{"n_layer": 13, "d_model": 160, "n_head": 5, "n_kv_head": 1, "head_dim": 32, "d_mlp": 640, "vocab_size": 683, "activation": "squared_relu", "norm": "layernorm", "norm_place": "post", "norm_eps": 1e-05, "positions": "rope", "rope_base": 475000.0, "rope_fraction": 0.5, "qk_norm": true, "attn_scale": 0.283, "bias": "none", "tie_embeddings": "early", "parallel_block": false, "extras": ["local attention windows", "value residuals", "hashed n-gram embeddings", "capped logits"], "init": "uniform", "init_std_qkv": 0.0657, "init_std_o": 0.0, "init_std_up": 0.0657, "init_std_down": 0.0, "optimizer": "adam_atan2", "lr": 0.000513, "beta1": 0.95, "beta2": 0.99, "weight_decay": 0.32, "lr_head": 0.00887, "warmup_steps": 465, "schedule": "wsd", "decay_fraction": 0.39, "decay_shape": "pow", "final_lr_fraction": 0.0, "batch_tokens": [16384, 32768], "seq_len": 512, "doc_mask": true, "train_tokens": 135600000, "steps": 5707, "dataset": "wikipedia_en"}
Each number is 128 + 32 x the weight over its row's rms, rounded and kept within 0 to 255. Layers, rows and columns count from 0. Numbers have three digits each. The size before them is the row's rms in percent of the matrix's.

# up: layer 2 MLP up, 640x160, rms 0.0499, rows 120-162, columns 0-159
# down: layer 2 MLP down (transposed), 640x160, rms 0.033, rows 120-161, columns 0-159
up120 110:160099170124132131091085100113082161101141182155118148150089112094165098100087098125122103150092181116092089117134180116136094116133129120139130135103086139114110067161157105172153166163087145190142114090048156131112186131123173092102110121127094150077162090175166153088120115144124123126081205159117140132165051125058114154113070179136114143134145128079142070147158092146140110126172130143117113168159190176093101140133100121085120167140052143139087124161115142177162162191151148
down120 104:123148095116157160059147159081192126098171096101112091089090090107132073177153143204132107053114147163105147148087174089118087138091121125095127127113085102134093080101125112160104117156148119127090064151103114135128092110131166143216179159139087171066161104094126152165141099130149084147164080100124078100152151139173133129142158152107108129152052176099131136138169145102113208108174112133103165125111134154198122134117121120165129172141176139141158153089163095152097137167122149
up121 101:122092134134209123101146147158159103117149097157137133130173081112137115163150082087142103148107138121136067145119075086160114065157125154114154123092147082066087158092106163127065091129174165135120109136138111107143084121083114153149127148114187132161133188145099114146077141087184198096160143194099185149089094147131119121119123113137142080088143193112142096130117135131210106130109134149101100121119179161197173085160133145136146103119125107128083144130108173073087165082187077
down121 098:112127143151115120093147108123215116132172106082095101137120135075159122168174143129128168107165132150136130097087091140065027105105121187123110140126150133153118149197137122139134130128128140167191086115119072195183119139095114118159065102102086130118126151129164099143109137133109116143105161065143177105099127110103098108156121143142080085089113130115149081111155160066112078169146123070164166131158154110093142100148087143135123157141131125108099129120139240145171207170179132
up122 096:162114115139160085175156112128088107075172103175169070101129117149103127145090166151113096113135150054111059186122159218146101091144081132130168125134132115096170094093111130144090140134173151135130171093106118093123066113077193079098149167144121137116140118148160115106118198088156120109190153184113154124110090134085146108067109089134081135113102066122130095168078098089144107160130086118106183127120131125145139195177089149116139116165121107134146090157132175099122173118174152
down122 096:108116160144148157113122118104163123074124099154108092069090153122184153104155159124124137079072100093093187152112191118147125145097149115161141050130110132105083106129119129135072144152095152092173070099092091124096101139089075109107171177128149160147187062132155228141076070155135091191157091078101156150085161112099156142124131156093127113167121147174121128121141168103136172120151068150158149132147155111150133138129156094112100135095119119116168160159148158108135168174153204
up123 109:170078181146099134149060135143090142077097179118103174149154136067090091177139114153160151149137102120102158119105183146149134148105125107165105196111136049115139186135140113095110111140090138148121108183125155145164117091107150120074124151148158119175092107111164132104113147098072090220167074126165153128058086130178143179061099122142169115128154150103115141131086076162106087188143114093087153124111129140123172115143091116134151187102123103106139141133083110100100161192106109
down123 107:143116125178077120093112040141071099138101182101171172094112138146120117093148100121123132091099146173125144093092178120133125151157156082121118138125132158175078152081147137200116150135127151149128155103102202118107092083124141153097203136165171168139093076118166099142172118120143046120085143200086181133132156070113101174132130096157129121107080148113172150160132126150114120133150050182173094100136063134128113142108084143129142101144123128149101154107139100206162093119132151
up124 105:126181068149158108107157165144136098101197167139078164199164138120155077178126183079127152187133104136153145105109099101112125143153092105060185148162151131136121158052045104118084120091160102145090148080092108173119161083147165085069104166131116154127159123064122105161088185157129089149103093056155143104111158123110136136099137146104140159107071144141134115128116103160168139151099116144121112103107126138148155133158147104125136198133091088136111141076155093084133122150167175
down124 109:119130099119131095113116114101138102140116138149106129121139112142156106121145106132192138153125110127080160094129069126125135144171149109172135109104146041159137108091121154088091108135074115129188085044137113205136137093116133110076105162139149139159106086118110179151114124177092175162169103104127137146083141119104168118102178197131068153067099191125096169190086146114142146188161158163160085111111125174185102137168116124112153100132076101132080094154146148098156177090212143
up125 093:182115070101104104114174095201088183146123168096166107096133138146180147110070101122143068169168118109092090113161107136089135084165114123073184116112164114050151115127180170124128096157130163196174186074110144199077158128101153089094085136174137144112124180153127130134086149086137133112099144147127173168140117140068131114082097137112126142117155120154199100110169086132150072132148116129136127161108142145101110139159154124098108118098095066109142112082139144128075126083167131
down125 093:103103168155144162029100131159160176093146065118098132091075091092142148116162136142112099108109151132089119151102174059151051115088177126094133144119103122151122126147119115127142132129070152110086049080147171157178104135146086143146152060099121139118163074175181164120098086212134124159140130114159156089110165121166099117153147106135093130171132113094110083143145148161112176144127155128115138145119193120107113116084136068172162154105118183149128104130180147141155135205134123
up126 092:089149131123150142092073105140131185115134111116117109159115141139135178136144150105135138101197132148131113097096109129108104063140070163103171106124130167110152132169164110151103121209129121164167107142115097096099094147172126080158167082129123088179161087122226183096134079136127121109079101112148120089135119110040115101052084078144103107142144098165115089141146144113131126141106107086163110126142137081122191125114107094157121155181083080142161107128124219181155067150137124
down126 094:089106103063156164147118140084085159141115210087104145142090167112116086166163160104133156123135156126174132097141121135148135184110082147086158144105155143086163089170159155140194153101178148150116161124089111110176143111113119120110094131105097127131104114151145114133129166086125144177133112183099111194149107118109091147099200077127137169116126100086080176115139127113209137128128054127130111083086108099176143092180103163118144093157115079181093089100098080134178103066174153
up127 108:122102150130139131104173093112087163106158122132116130150081096104089088084188122143150140183116119127118147135108140122172106141098115151107158177184127078128154094089122125109176087115147123163077078148119070206052149179148187149130135125075064129069178104147147065163135161090141113187108149134184103118104095136125125125153141106073126129119110164114181125075142119146163096077196067101166108120080109122153158140132092136136133140120071061179131144120143102165148074120161148
down127 112:149087147142101132119170110165154129120163092083111173096060155140073100154160151133176188115156105150140113108140173118148123128170104151086134142096117127110112161083120096185112100062111156115153104041105119139085169101098022189111189140129139158134138127182142159171098139152125117174137124109098114125088109098137075159096194143123186103136116133127140109158116125142160139199095096131106148061062195167106108159113143152090087149100121143144129118130129087127119205154124137
up128 098:171110127108166112107133174152138117114165132144182149164084129156098121094183126131107077099166123158111113124127080110073064100154145081094100166114116130125194113154067136142078107118160102078120148095126080089155165089197068159134148099084135119079118131136107112179101105086077122112084132144102147155129104105100173151154122158180173107109138131177179069140134147096125053176093160175163123126127109108104132100140153141092209131118089104123144171146194121114113051087141123
down128 093:128089109142151164087130062138105109185167137151187161134093077099043113184195100137157117110125103101125162125112103055153131137163168189163145118114153126127121155146149091167141145139145070149107126131133079129141173106097069145114092080140087133053109127172118147177128122184133124154129154152077155123124123100142094116146132148099087177118113144184147098088131154186129118150166123140126122167138135095025160103125147099137155067081103071098138101120144124089110185094172148
up129 101:153163181187094144115144152106101113087099140091151170117057161113125133085164111136111120172124157153092096104089118139166146148115086147078123101166131165174121139185127122147133106110125108162143134179126138081130127179150180159151178114153088087110115080117082129071063110141144093143183190169106117100139102111116086052089142171136128101195088068153100122130119092088134158169142127072065101114177088107152154086158147096142117190115169140120151103145146113069184110158108116
down129 101:106113078169096123143089133133142170167103072120108094112216176095098102119105152130129121085218112150118159157141114143124161021144106150163108070130144116116118112136097140134104133177075115149163163160115104134099108114162154140108106106093092078139145147090121197188120119220129199112116135099169068078084078169126189150142118150120129115090122106128133164124103154171128128091152142143089120151125139095160179109103136148117153157102176102117133122104129115173130215099137142
up130 097:155162100109139177188133102112111143141051112134164119157140064153148093134078143132078114109132068158080109157133110162123142074166091165135118110137170183063120177154137074190110072089162118116134178141131106168136134181174148090169085101100118162102139133109160122138101083149125091088155099189087079131129128139106156129131160108104157138139143146109116110140072151084125160130149093077118133083130185076129105157196099153187109211129144131114116170132165121158156087114125072
down130 096:121145110101152081211106195100096113134123113130094071111135175135166126135136149169100091120108142143147134138122120112164131087154125117136123075095099167080148160124104095196091103129166099152130128050095126151108103137143107157165133132105120098066100135097175129084075133137119089105107168103094145147096098146165167141084120191163125180157134120126112117192191107064134158101183103126108130083155186108105173164132092212146086144182167113127189134132139083118185137108077110
up131 097:099194125087144157071119136152113101074058113140112162144065092194125108088154074063137165124079124139097099121125174171109109155093146190124179143150141165154073118110113115137169189129140134103107128067133135142095078132112135124106165157120123105075176097143096152105083125147111153074156131115153153147127111096170127198109072160148138103119134186137189071103105093147174097147130097132130114123086209166151166130149138111148157165152125203147141135110108100141122080104159092
down131 095:157107116109136086038141089155137082153223151091086112173121096101136119154125114140096078143141157146114147114140199073225101082092085148150098120135124138144144145118132097135131144096128166096136124095127208155103105092189143072149148087110141111128099120148179139119181141116074109108121139139131111141117085139144123169141163178111099151123205135094161119061129118156122109166153105032180128161164169109132168134144138111111106076141066136157109118171150115128154110098102114
up132 112:087097180164094139098108083108134163102122183147170127158110087100101097124142121115084155175167113129128166099127084130151131099145144153180085125176155137120142131181122106093124111136126110163143110175159112148168138168076046125160053111141132100178139152169084069082131112132088140178169146067128136103114091149130157093130144174143167155114096093081110104164110116082153129167166171178129062119184171105110096052105127144138173167162105075115119105089121132094121192104150086
down132 109:085088125125148122181097145097189163105177170156124122124039087122135095100170086075082134175103150169079109130145139085117126188093164170140106098152135149091112132073157139185111143133130186156163114103103151116165131145138114083136175105157096065052114138131099072136135183184108142177180127123069158104077099160187144155135088119112144168148111122117105164165148125183093118111128119148080141106120138171137142078088065178122105150134143116119145113147142115145146118072079130
up133 106:158101119145108148152141117125076093120060165097125174211115118115123124127202148029158115157106139103107130096110084125143116118119129076109163182114103168124191118120098083173127116149136178154138101186138128140111131103106131129121156115161148083043080154136139176094112176072081151100147093100124164203106099155125126124121164138127114183139155090206119138103143141129121116143087093136099148108113176167181185133111064159147123096104107107126154159140161082163075119148099088
down133 105:074170152153155119146164077083145108174132080165057111146137114113152173118127150131095169148169112144112148125164139123145094201091111088150158143151123147111140137133133079138148167154117117209116151144115109118090156118206116158117167101071083126144097104146159066099105150114057068184156084112172098106132139106183167167117126145148132093129164116122099132164173177115130120128168098134119133191101105106133118129098138100101066090109097098061126118170123103102157212071178132
up134 092:097112185155167160084093103140153116105082066138158145141151122124152124115161075186156179182083084131142161137094075074161116142118147141143135121115122131164117174189136075140128187121094071071106095077093092147131133088083089155101144136123077168092150102124137146072138120191119136162135114149173127129177138101134141105157127134132192164098121149147112121170132112119164119160128131114097165149168158081127118155169146166133109109121148101147106111153116222112185099191167035
down134 093:190166118100116118101165115092075114083101179087074126117185089107198155128088142163121194151129100195135086094136088128152087157103170098148129130132106147157155172132115173118116141090131117116074139064126138107064154085133127067158127136101096179114127140162093172153157175142129106146151101147146135158098129097190078130086099102085137176132107114121189191175129140182109132164119100160093147086152112174138143065134199130151119161129127086118124141125103100094166105162150079
up135 100:085160112137098129102152118140081173095090125156116102133102144176133119180172121100124204160090144071105191114116065114148083096158079085126135147121126211113123147149091109154156162120147159139108138159168109152159094125097118160147169163140162128118147095135158111096123166109094130134112056065118092177092137071121138163147132106059146147110104121155135132086107131165162174116143097099139076096128187092185132143090126064177097176123121102147160112102154103144128223095100077
down135 104:099107156147161144141158110132097086196095179057137124114217110127125123162089138131113141073129121112131207131180115151091161109096158161151131095150146156162101167083106090072156138142115060157100140098124072180142081086107114148133150118137142104107127090134153134110180128132093176144080139101186112117153060132177162099169110129098104157119108127110067159094100166151142075097154161103181109142138138098107074132105125157138149160166092088112214166136081144137132171081122119
up136 101:157092171150147091140128161157107087072151128079155131173124160066111093125160048143159129156125140099072084120104129067161109171110083144139126139091097142135167128160128162125151107103159160115184060123118108122167087140137195166057147193112152097146096120133173080144134071094122090157162129131103120193141171131115109125112047109116132164155128099182161156095115114125167136136195144097108184138143122152086087153126090164064129097101130135112101156076166118184139158120128150
down136 104:086131156117092145116134096141120047153108109121136125121155077128129116107105134166113173133120137153147063150098093062146120188155075079093124119092094175144129110057158187156134117084123128097114125152121221143150195173169082115127183098092158097080126108176154140128144138078163135146158155123156147134117093120139072132114129122118111111117100119111148127093138152156164119116177148156130082193150149154133187163145143115110076098133111172138087090152139051129226130147173180
up137 093:135096168099186122169138163090167150138104128133188166106081208167134123134105113075166099147112130117061120134117091134158095152112191140085127151142086078127188114165110154158145171104118116205154070112173101120142069104121172113163126112114121144156109114074150151128052141131170133127089060093132148091119154057091128126127086119123142162152107154115148124106063164125097112184133163107089197072165112100119117092124097118146140104154141136121079153085082172173101141124158118
down137 088:153118074162159113107109098105190114069134188141096123136109164102075144141133168106158120124131118108150115101111086077118128137148076180113182163136102131179148070113161128081129142158154158134130096117128090109154097112117100156104131187124132132112144095100151118175134156092080132172145083117135160164138127162153139100206161109115090156090058139174111113126147138115182144175163137197102056135103181078199147060092152104150091096073131098078102135148155136149136149177076171
up138 105:121126077119135140075093182129095124139134178104091105181156140069084105158138091120096086162101175073181112107121142126083097188156180085164081124136110194149163158173126099101121138076197117154150133120109162121157183139069157083101123137149185127141135100142128058116159154082098154081117157120134125159106082147091132154153123163102161163146121091125141125101099068126139128111096138136098171113105087109132221108123109169076155126094166163085107173110165086118129136120161077
down138 105:160128114094141099135161140184092103160139187135106102109141125182178131106070151193118117135117097153180156141094153127169147094156131144146119134104092105154096123061166090125086094129097102133132176045124151084127113160209128154049093070138154171101139161125120144171180146099163114100143151101096124151173052154151183116178135137101158124134100162151142127081144101131127080091123191095104116087071161131120149136124089117145131104181135138057153098139107129156178131097079151
up139 102:116154083153113078131088154149154120100119141136147169118134132085104112121104154165142100068111150145152134193150109213156156104147136159093122123151148106144096125138139104206140144094152074115143104079117098110163123199131075195138129150148167100095131157097059112165181135202106123119138069103143165095117189055108161087083121112103161124156101082121162143174111112098164172117185093094108135153155119141173123136107137142119213177146093112071131162117112136107084121116075149
down139 097:158112079112137179134144082107101087096119086126113130110144143156134172166114133152050175138205091128189081144115096084165169179149092127115115140106095090090129065099114141116154173115169063164116133149083078111156151084113128172176161159162145107124112062133142081125161118112133116086113123155088150091217139125123170117107128068172168113148145123121106114128145185129108141123130124132203160135153097063102174122138145090110124111117211109112123177124137142108183130172102103
up140 098:131070128188124098133153105104122172130092137141113102168179132106106115145186121080092107149138101108156144176102094118087131119162100169135141116155100130151130093094110138116149097118133075194177095152084102119133175150149079144066125143178115135149165148073150153165140106179079127111102142106137153113058115135073149154109077085136122114091177085128087171179123160064106136088096128120082076145179244096151104188143108126082149134116152151116092100124162152141164128165136081
down140 103:167096148148128177173129139090102159121124169143140089135106183150124107102198099115115127048139133115135124184126161160205098110089100151153128129144105153089081110135125085112149141111168143107097097158102079095104138107140119174156185108179119080086108088143142136221129155164177170096093153144076112150115101125138117126093111082136108155127083151095107122099161131127199096148137163179148052134151087137174073124115137136096146086106143151109102151150073128101200111121092201
up141 098:111137092151098185157090120168095077147097144134128105110113134153130096162124171088134166162134116069095081063168086160111073119157163101141118086093097111133179116139163069086113185134171094109154116151132172120154139134104159159080114124125125180149128093097159087185116134160178130111154102178160146153185135130119134195091104196130147113162135076087081173091161076143126114122168141097118163069097135093106096117159131212088167110180134123096141128150097128122100190142093153
down141 100:134180124116144087084113110114095105143130102132103178151077149156095114095154149146137101129118118155065129071099167103162083131187069122080182177140119092116164138170100127066107090075134157180088147145179140088149108153141133143084104122114146130125213097124146104075112106110102091146145115117116150139124203154147092135133075096074222142157066121117121136121146087224138100146109112140154179120175129148152105149109166112123113187140122164137167170127143103197146112137130125
up142 110:092092138142141150117111172146106166131120165150128116126161140129097087138112051152142114149087121084201109188079075137149114112127075127123168170184117137094170209131062103076142090120163104110156103172105165110089160135115162090141092138138092100156151191138130137120158140095118145110136127134146185135144063140125117187093159160194148158134151119131117066056116125091118096144074134120153127125175157078146145139152136206065194128144147150163134129132114091109145087136096069
down142 119:168102141155081101108110115085122146158123163159105073099140129156108128166148096109125141090144160105171111173176090136103151149154153104174174107143174100159111183136089156112121126152185078116099156176205101149181088133130107115193112129128160100069138159103127170167162144147129170169129141131155127153157075146113101095082105133116065096110124190158085125097133143107098102142113147120114114088134116092164125154094118120067139078135079200075175176109078126056124131072058136
up143 107:128170142092139160124103116187098131090130142142147161129108156177117049122169138126161146120116060154147154108128166204127088097119184107142067171137105076075132173126086116118158088105110097114110114138150132141130185119149185174158091188177072130119133092166166125152101118107151092138110113153119098120141125167098155084113083120105188088139117146121149081121133127102139129138102135154163117071093106153153087087085058210129189123158146097123164103157151197091065110101091125
down143 097:107103108117088145118106174146170072086166139118135176118148177114122114061171123224143138109148059122140151084140129090155076139110150120138190136078132074106137103098119136156159179161167083080080145186148158097119120076099100164136163122223169065127099115105122151149111145122130158153109173140037117136131142108143132095138138070142087130171093147144104161192113164168127085160147142120159113136115135169097095148088123134112138076105156121116112144120120150075086182129160130
up144 092:125096123160123208134125139076135157116143115156102128161135135097113105114130092138128094178116127117113113092178120122098148051178078087104148142165124158109096112110129198170141137116077115091169048148101113183165107104095119125123123171115121127108209090137113105107115145102110106152103147102201059147177096136109149167151143124144160118110166121122133146118058060115156149072166168160138105156090213134167078090171061183111100161128095135137117153186116145161101152126146138
down144 095:128059087129115130144106180081127105160136120124141115090147100093147123114112094145099111109169213140192099173141154115062180103124093146099142144151131161138136100155065187165113160120123124125170115117106168094091121103129102117211116133108131098056133160193099120105190182103180166151144087126072109158148142056093162082132129142153143106140106097116146206116143127116113121112073117118098087133090135151208123134147132172083149076187107126099119170126162098130159163119122134
up145 097:121111173110130164088166096138179111106111107138132175183114155157157166180163108116078143127162074082137162107172128172118171144127145142131081135110102161158155100114155115160093182047126126150105158094143176078154164131164168126073086145098136112181116157103126128141146109196056149148148135115200131128088142152130150118154169114171101095170076141118155122135103152172128135159132166156108036079160144072158095189102104086140112129119115102143122107104101080073135149132156063
down145 095:155139113070156174148100163140166116110139116172163091109123160165142148171110122083080136142084125165087156154189080153100160117125114198172116114178048183113138119178074087131123133170105122137128209117037131150114142128104166101145054149195138092154044087107082136087109119141135133112080111157125121164123146151159063157158111159106135105126138115143155060141146156100076064124109148145147166118122149145176134104134134151094097112140104135178138100137123110133120140167118085
up146 105:158100096131143152041108104088068133092186084083176130186136115120090140122097126147114139170102140118105130080160126176108099184098074181102109169159112140150118089115091160175151120072106084139113132148205158070082112132106211145156099182083117162139072161104132126157150141130158099154124123095143117105167146079123158133114103074184164091109154095120174161082170102164185138122153168077135131112112165138109142100141140103106162177122132096155157106146174128161154106150090126
down146 101:110133120120137158174076106189108175136158113043073128122098125150093084139152166076130118150137143131162119155150139179088172068122126111064150108082160171112140123115157119074141136046127182159110135131141084069117112152074149115130153117171126134186105114137171118129067110107212112087112171129109131139080071084086132097124118154143178201119118105113164133120121085167203120141117113110113111141153120114134127128141175139124100134131169068154068106146208138176139125128136139
up147 090:167138110139162088153121135101105128163127120162101125122097109123076086144148089168109191166154076107165080097135128142067165180187119099088124141111191159119111116090135116083107119066132096167184149070058143123115152103089180130053089146083154122115102077119096081146165145149177111166104114146145088083193090131147111130056085177151167077122118131121133126163153113110117053195141166154112182128136113133120107090132125137120110149129131191125123104118086152114149147167169147
down147 089:080131098157187097129106164141087115126116065131171120110151128115119133106087059128126185095079131173132135120101105136197140091127118135124160131112179139091136117126169100069142137074155045163039135130117119147081140124130115100108165086127145114073117106119096129169194111079155134183169091131129150128128091152148183091135152159090114075135092145163095087112163152161143130221142115166176106112099144177162124142110085111141205097162149163150147158153159130144134118140115192
up148 102:118161150124135076122123171095158106166082136167160113134161135117098121110141080129068137165139079121108140114094190125093112188162091115121110188073108108066106118182126104084185087131178132131198144118140080138125131130111126118075153106141111092157183115157071143109121103111141086135180083198160070116125157108109100113081097171089077125105110143173113110169106102119183208170096183133083157146158146128195083112111174163094107122125169156138126139098130107144117097169104128
down148 101:188176114124115062192129110148097132121114175187129147180148111137132182159128103156059146111138135157128116129111149152157088066111116127123114143102168154113125073178101231117108116100126142216081123145182134132145113124152100153138128091142126095108131158139127099159155173064094146084084069167177135122133078164077169114116185145128132128147154083150141126191094121078097112116032157122127059101144087110132177112170145139117108101146137131113132085143120113129131096142108098
up149 107:183156079188090169116130117128081101128133144119089163095101158134115078179145192080126137093135138127162098076153125055055183119138081114154105137177106144142109089153137142120091101153137081083142116103149112145162177139124146122126154172130140164093169092115112170125142144159163116138129121133177089132128137105094054135121181107106168117103078124126132083115161087110100158139151103161136127099110186106073101106158081136108204196146129201113062110106102109129149141111208157
down149 108:078058147159126084150091139168158113174156111125163142142090134111150085119125157142113198104176121051130066143139086129156138142182061166145111109146107105137171115124112111105085106124086123146087122190149105138091114030135127094050093158163181103136202096138147134133175137196084111054096163123129116127126146115084122099148143107173117122170153137120137143158119132107085152153150180142154121136161164104180088178115177160096140121148112130116121142131143148127073150193116123
up150 099:096186128148084144074139087137166169159108152189149124115169135117149172084160109121104109155158111118132147129173136084097159165141111130175173079162089131094127172066109203069126129148158121179166105116109131142072114090141132137131186071110170154159159148091166140139122140099132101170120157170148157093119129167082116117080101149083119094111164179132157109127134133160123114108169102073109069112129195086158201143119071102103091131116133202142160117072148115173166090159130142
down150 100:090145104167129103120090048134150128125155138106135123126087115144129114132150086107146123112117116127109116128129184114142113217152111169057149106111150110087124103152115183144106067129157158148147133162169155107116145124151121127171126117092182109168135114160141106168080162121126138209098120106096123108157139075096099128105166090097147114146171088085111143067121073147207179201102085116150101086125088178102143154136168126030129151105109161191090094147148157129171083133132191
up151 095:130115143099092089125123150185144103141089191089061094141101115097131085162110109105061086160126185163090136129155131167133076047121178144103112174108148164137084158115139152133104157136162157168127131113073148157199146105146110041133125136160157118148098176129138132060114142153100198129122187089093124130109097129145102083187124123069072115140117093146140174161118153107137113135071181152145150107154139147106113171130151092142134224144135134105108095117129101147106112110175089
down151 092:136157119099182125155154197124173061085153108107197137143120107149122101139165142100071090122113065177090175155115102120171127105096156092154132156119091116058134142090083125136113126129091144103124096067150043094174117137107143140133152118128087205082159106123138096141079097121142113108118143157156174131091197104122145180105116110126182173119083178156102119136162134141102131169076201129084135109137135154095153119138124195203136147137083129132133097153108129135105184163099134
up152 103:095144088142103108100139142164133172115141160127156140125109178161135115119136108113155093143081111157141040108156107149098130162158131079111114164069087077128148136135063136117098102174153149162126128126134114087124113176149091122109155081190075067112157107088132055136097174152131126094107119141182162178124138150055125109106125155113161127060145080161196097162135093111174143088068133162164111175137176124121162072183155170140133145190078096097141110129121160111084153107175113
down152 102:109101151139111141111063114190163123157163045114138112143089090134142152119100132137131149155175132119036131098153144051099180095118183147119103128092137113127144140090177179189083118150106089170122154165171118123144067121149071120166164069122113132124072117158111092142104097157121141117129177068132141102144096094152086133145139124138091060140165102154136117141185104167066141142113111142148137144160187151102145114087165078155133152129109150062128067116131185145134156171148173
up153 094:163102134156104171107129150175166190154124097063140090156099129125124110200088173146181160110139125092100143123134136145132079160173143155144075115210080103122195102165145110150141101121132083159076163156155124173102131086115115114099143141107096143102084149098095125139155101166103087140146127109196138098124186150083110128128165116162097094121126157169079104092121114108127077163092080133178159162083113138164102139133064168113164101132101168065082129119122096141195136159195144
down153 094:167082133085147157168138138151091181079125126113152093069130121133072088160063113162085104079144156161117105146155139193154095149157170140142114115184116146186167129160109130084117133134153094110095147183135114161121126193072159116136108103112120131116169192127083166161130158091153143085111144121134132098171098142144135126149069117226179136114149112116168112082105130119101108085065141131125108113144097094103136133157095170100181153137190168160137140115072127100089066135128054
up154 099:138140101093144102080104180156173128099138170120093145132173103042106118131099115104170148150134115108128121180123138164106127076108145127111134183138166110126149114185157150089113153143126095186146120189097129093123092173154129140118158105121097108146159122167152110143077093145135082139115064163104092152121096064128062154158163168095110162165114135181122132086084118092160122152103162179078169143118166166217077098129089121177140122119169107074109178084150148124074158099084075
down154 100:143137154108175151173158107178140099161183158079155097100132080133167094141126156089139154113076076112073173102056161157095115096116092126166185165106130157078176104110155165094147129069127184159129213140111093083157116183143163126140173107127099148112080125127119156131103092062158127129132095103100147127111158109076171170178109079079136137133112100140105080161183143106124148105163052123131071097128133122113128139159126138166109130164094141153177162109123140151096120140177181
up155 108:115134122086119152131119133090111156169136168122148142144084110147165099152077154100121166136115132093106138135130122144139116127062126152138131144125198147107130116180125084053175115180106167110188094113184083088101124140105117129138116145082156097162184112146113160172122127088162187118128183127203124079172076132128101150137076142171114107123107114151131106104157051035156087114116122086096099147131206087104106047139155153087152122104146157137164125157125176124142063179129108
down155 106:096145213185057139115118160150119183156126134086088139136099121113116180159133108118081148173169154079192092093139128169112142101107171161159109129097169122143088151108148119128127089116111095095111107130172163143100090119138188066090120129212183052159074126078114151123112145175136143179126157131149103140111164124173143076074115139134096120154168138116134166144068129146144121163061169137099153124136128144144096061091174172116112097122111098104135110132099137096070161131096091
up156 083:161089138219073151142156110092093105109121164170114047157164117143170198159129081083117141107158094166088154130143165111165123099109101159136123151131144087118149101120112115121132121153075095104171111110126093116138144152147093136123073113132122088126108061132154155106138148108142110125159158056112123166116114090148122075094031198147155097168116164102126171097112105138100094146074124185183116172131136137148104142166168107128124133195065092073145166154151102121089132187125112
down156 090:178104101164124153115148127174117148108092142140146078159108116120148123164153127115127107117113164106196115105117090189052142128097191179097098089136150184179140151119132117140051119071145162158097141112096169099112159079165124147159074071123143126109140134156116087130148155128157107143085049159097116137176081111098132127114193083174121105095181128140180111098117156120126090108108120107127098108114101119238166128141079171187137142131113153107057137124113128134142165140175080
up157 093:117090194139128095141104122107130082138144113119197158161112119152055135159215084115138099102104169083113144097179060108154094094190087155097120107105149152120178124119141096195108102156139164078092097106136121159126085134165138094119170151132089108128146094098114085139149079186155124161139177180125090119070118142128118158122113135163160104132076117120121157157156152124076120122137128120168110146124095157085100143170132137068144136114058088144034082106171141141134164171177130
down157 098:135085139131158104130068125145114138125211114148117095145052108154174121151133136154155145110176116148117230090143082125218113102094086096129145145110124097110129118119143139149120142135149113117072162191135111117177098126034104136103141135190089127120129120173157125106108123166121131163147147128166143096118083109084133144049119113151131129127126163112060098170166122224117112147136132079114096164193134155071121153127170095092094099107123089127146079103151117125160174160128152
up158 096:119110146139074084169116167133159143112224142129106164171061131121127136110178082162149125121112125127135166116183140163191099124102151173133115171116096102153144156113163101062175149144178129162133151138133167112135164169168133157073115139155140170104160124106184145138116152102101055146153104138102090106138108101119126127129096143185166128116127149139135103090059078120094054125116079112162053108136087099083192055139111068170095147078152130165163124145161083118124109135141119
down158 097:075084114149204162114129144166121110172152122088095159098120205101145119117145149121116140156110124079094177112137122108149072119124130128137128032102139188165151126128120140126163106108113159142175152107142115191062098130100083111059105145164133091149117140132087133119113082170125150144092149157132099077143086106154064134139115143173149146177189074074131133206109135128123134092143146139119146073066144142156087198140083142141137132172115122142089170156085159192089123100157127
up159 103:121087179113097162094091165182157096074086155153149126150122084110148149139172120092105158126141147159170157162095090155113178050152118111110148119131140092095101137137160184133147198141126113142154137131170118154095096138125153174154109081110173126144120153116106153172126098131145109126073110167139105123135076134167182085149098085159106123136110098078108059165069096097117117152145101165113106091076167125129083181113055151205090157140112104143098134078111164170075195159161109
down159 107:115137140104194128124119152087169117137084135106087119073114108140186125078119111101118138180137115152156134130088128142129184127115122144104157135146126143133176099089105160059198133109145126141152132133126129137098106162103084153121161106097110154077080176076195164158186091127108212112134122088101098087093136104153108112183106085117114078142209118157124067117176143083156138149173089098170126109144119084149112133128079182102132186178093139184179103113149174124123090085109175
up160 114:127114081168132169069139149127097155178136143068128103151076083090062173117109174141126152158169030154104160121182132123154134155122141173052150147086051131115196178109097148126128123128126100113146094111123155150062160176100131171101075159142146100106112145075154164183105182111160163118145136178088129112146138137159144143169086104167116147130067098129119134095141129143119127104154068144136162192083136065095183102115132086109109123125165134143088122158105134128105130095132135
down160 110:103164154184124132118127091115166152193150157076134135131162112133102136116050180148193124115162072109102093143126173125112153143101123156064073041100146131101087135059110180142116112138122110156109097063108134108138150154161171151041107095113129132180152150099129177118139082136151181131158124121104090131147098148142109089159108165162065119123151083131135130148177116075132139082165094133154117194103084132142111082110129106148120131167213153130093133117101128159152138174141179
up161 098:123142134130141110135099120165094175131154188132156108123070080153136130122076092139057116181196127125095093110161139137108096099138115116099119138142107175119108085168161187137152154121074193161138120171099123143161176149124156119140137101157152108196151073158142128122144053141161134122133162142157079115085113136137077122146153157113104121085137144126132162093105151167158078115095130122143104224082124177221152087110058082070115117106116105163086095098172090154108138138154095
down161 101:155143097071159144077141165104139115132122161144209102020136109125147119108083103149067114117126138155147174129128165129128128105144113125101118125144128088118132092181130138127163145135102122089098080114065123102122115132103161125158094077156140159046123126161099150101197176089154116211112111150103150123125115163183166132148118111134124107141080136206142129193123123087118154110101161129177093144154159048185179095127085103145130118194187064105148138105105152129143144107135137
up162 104:115175132099092118082141171115176158086139137132131101149127108090158110125121144106168123073085122133213108164150149170164136099105153125040048149137121065162136115164140077097141138157133144101088136171150094131142129190173055171130134142115154134117169121121092114125131129163123091139138112181114179100160124127086126180127083109114195105159116066145143130122088100097147163167138118171156052179170129136145165084152172170102116154126119139101145153102096131170073111191072119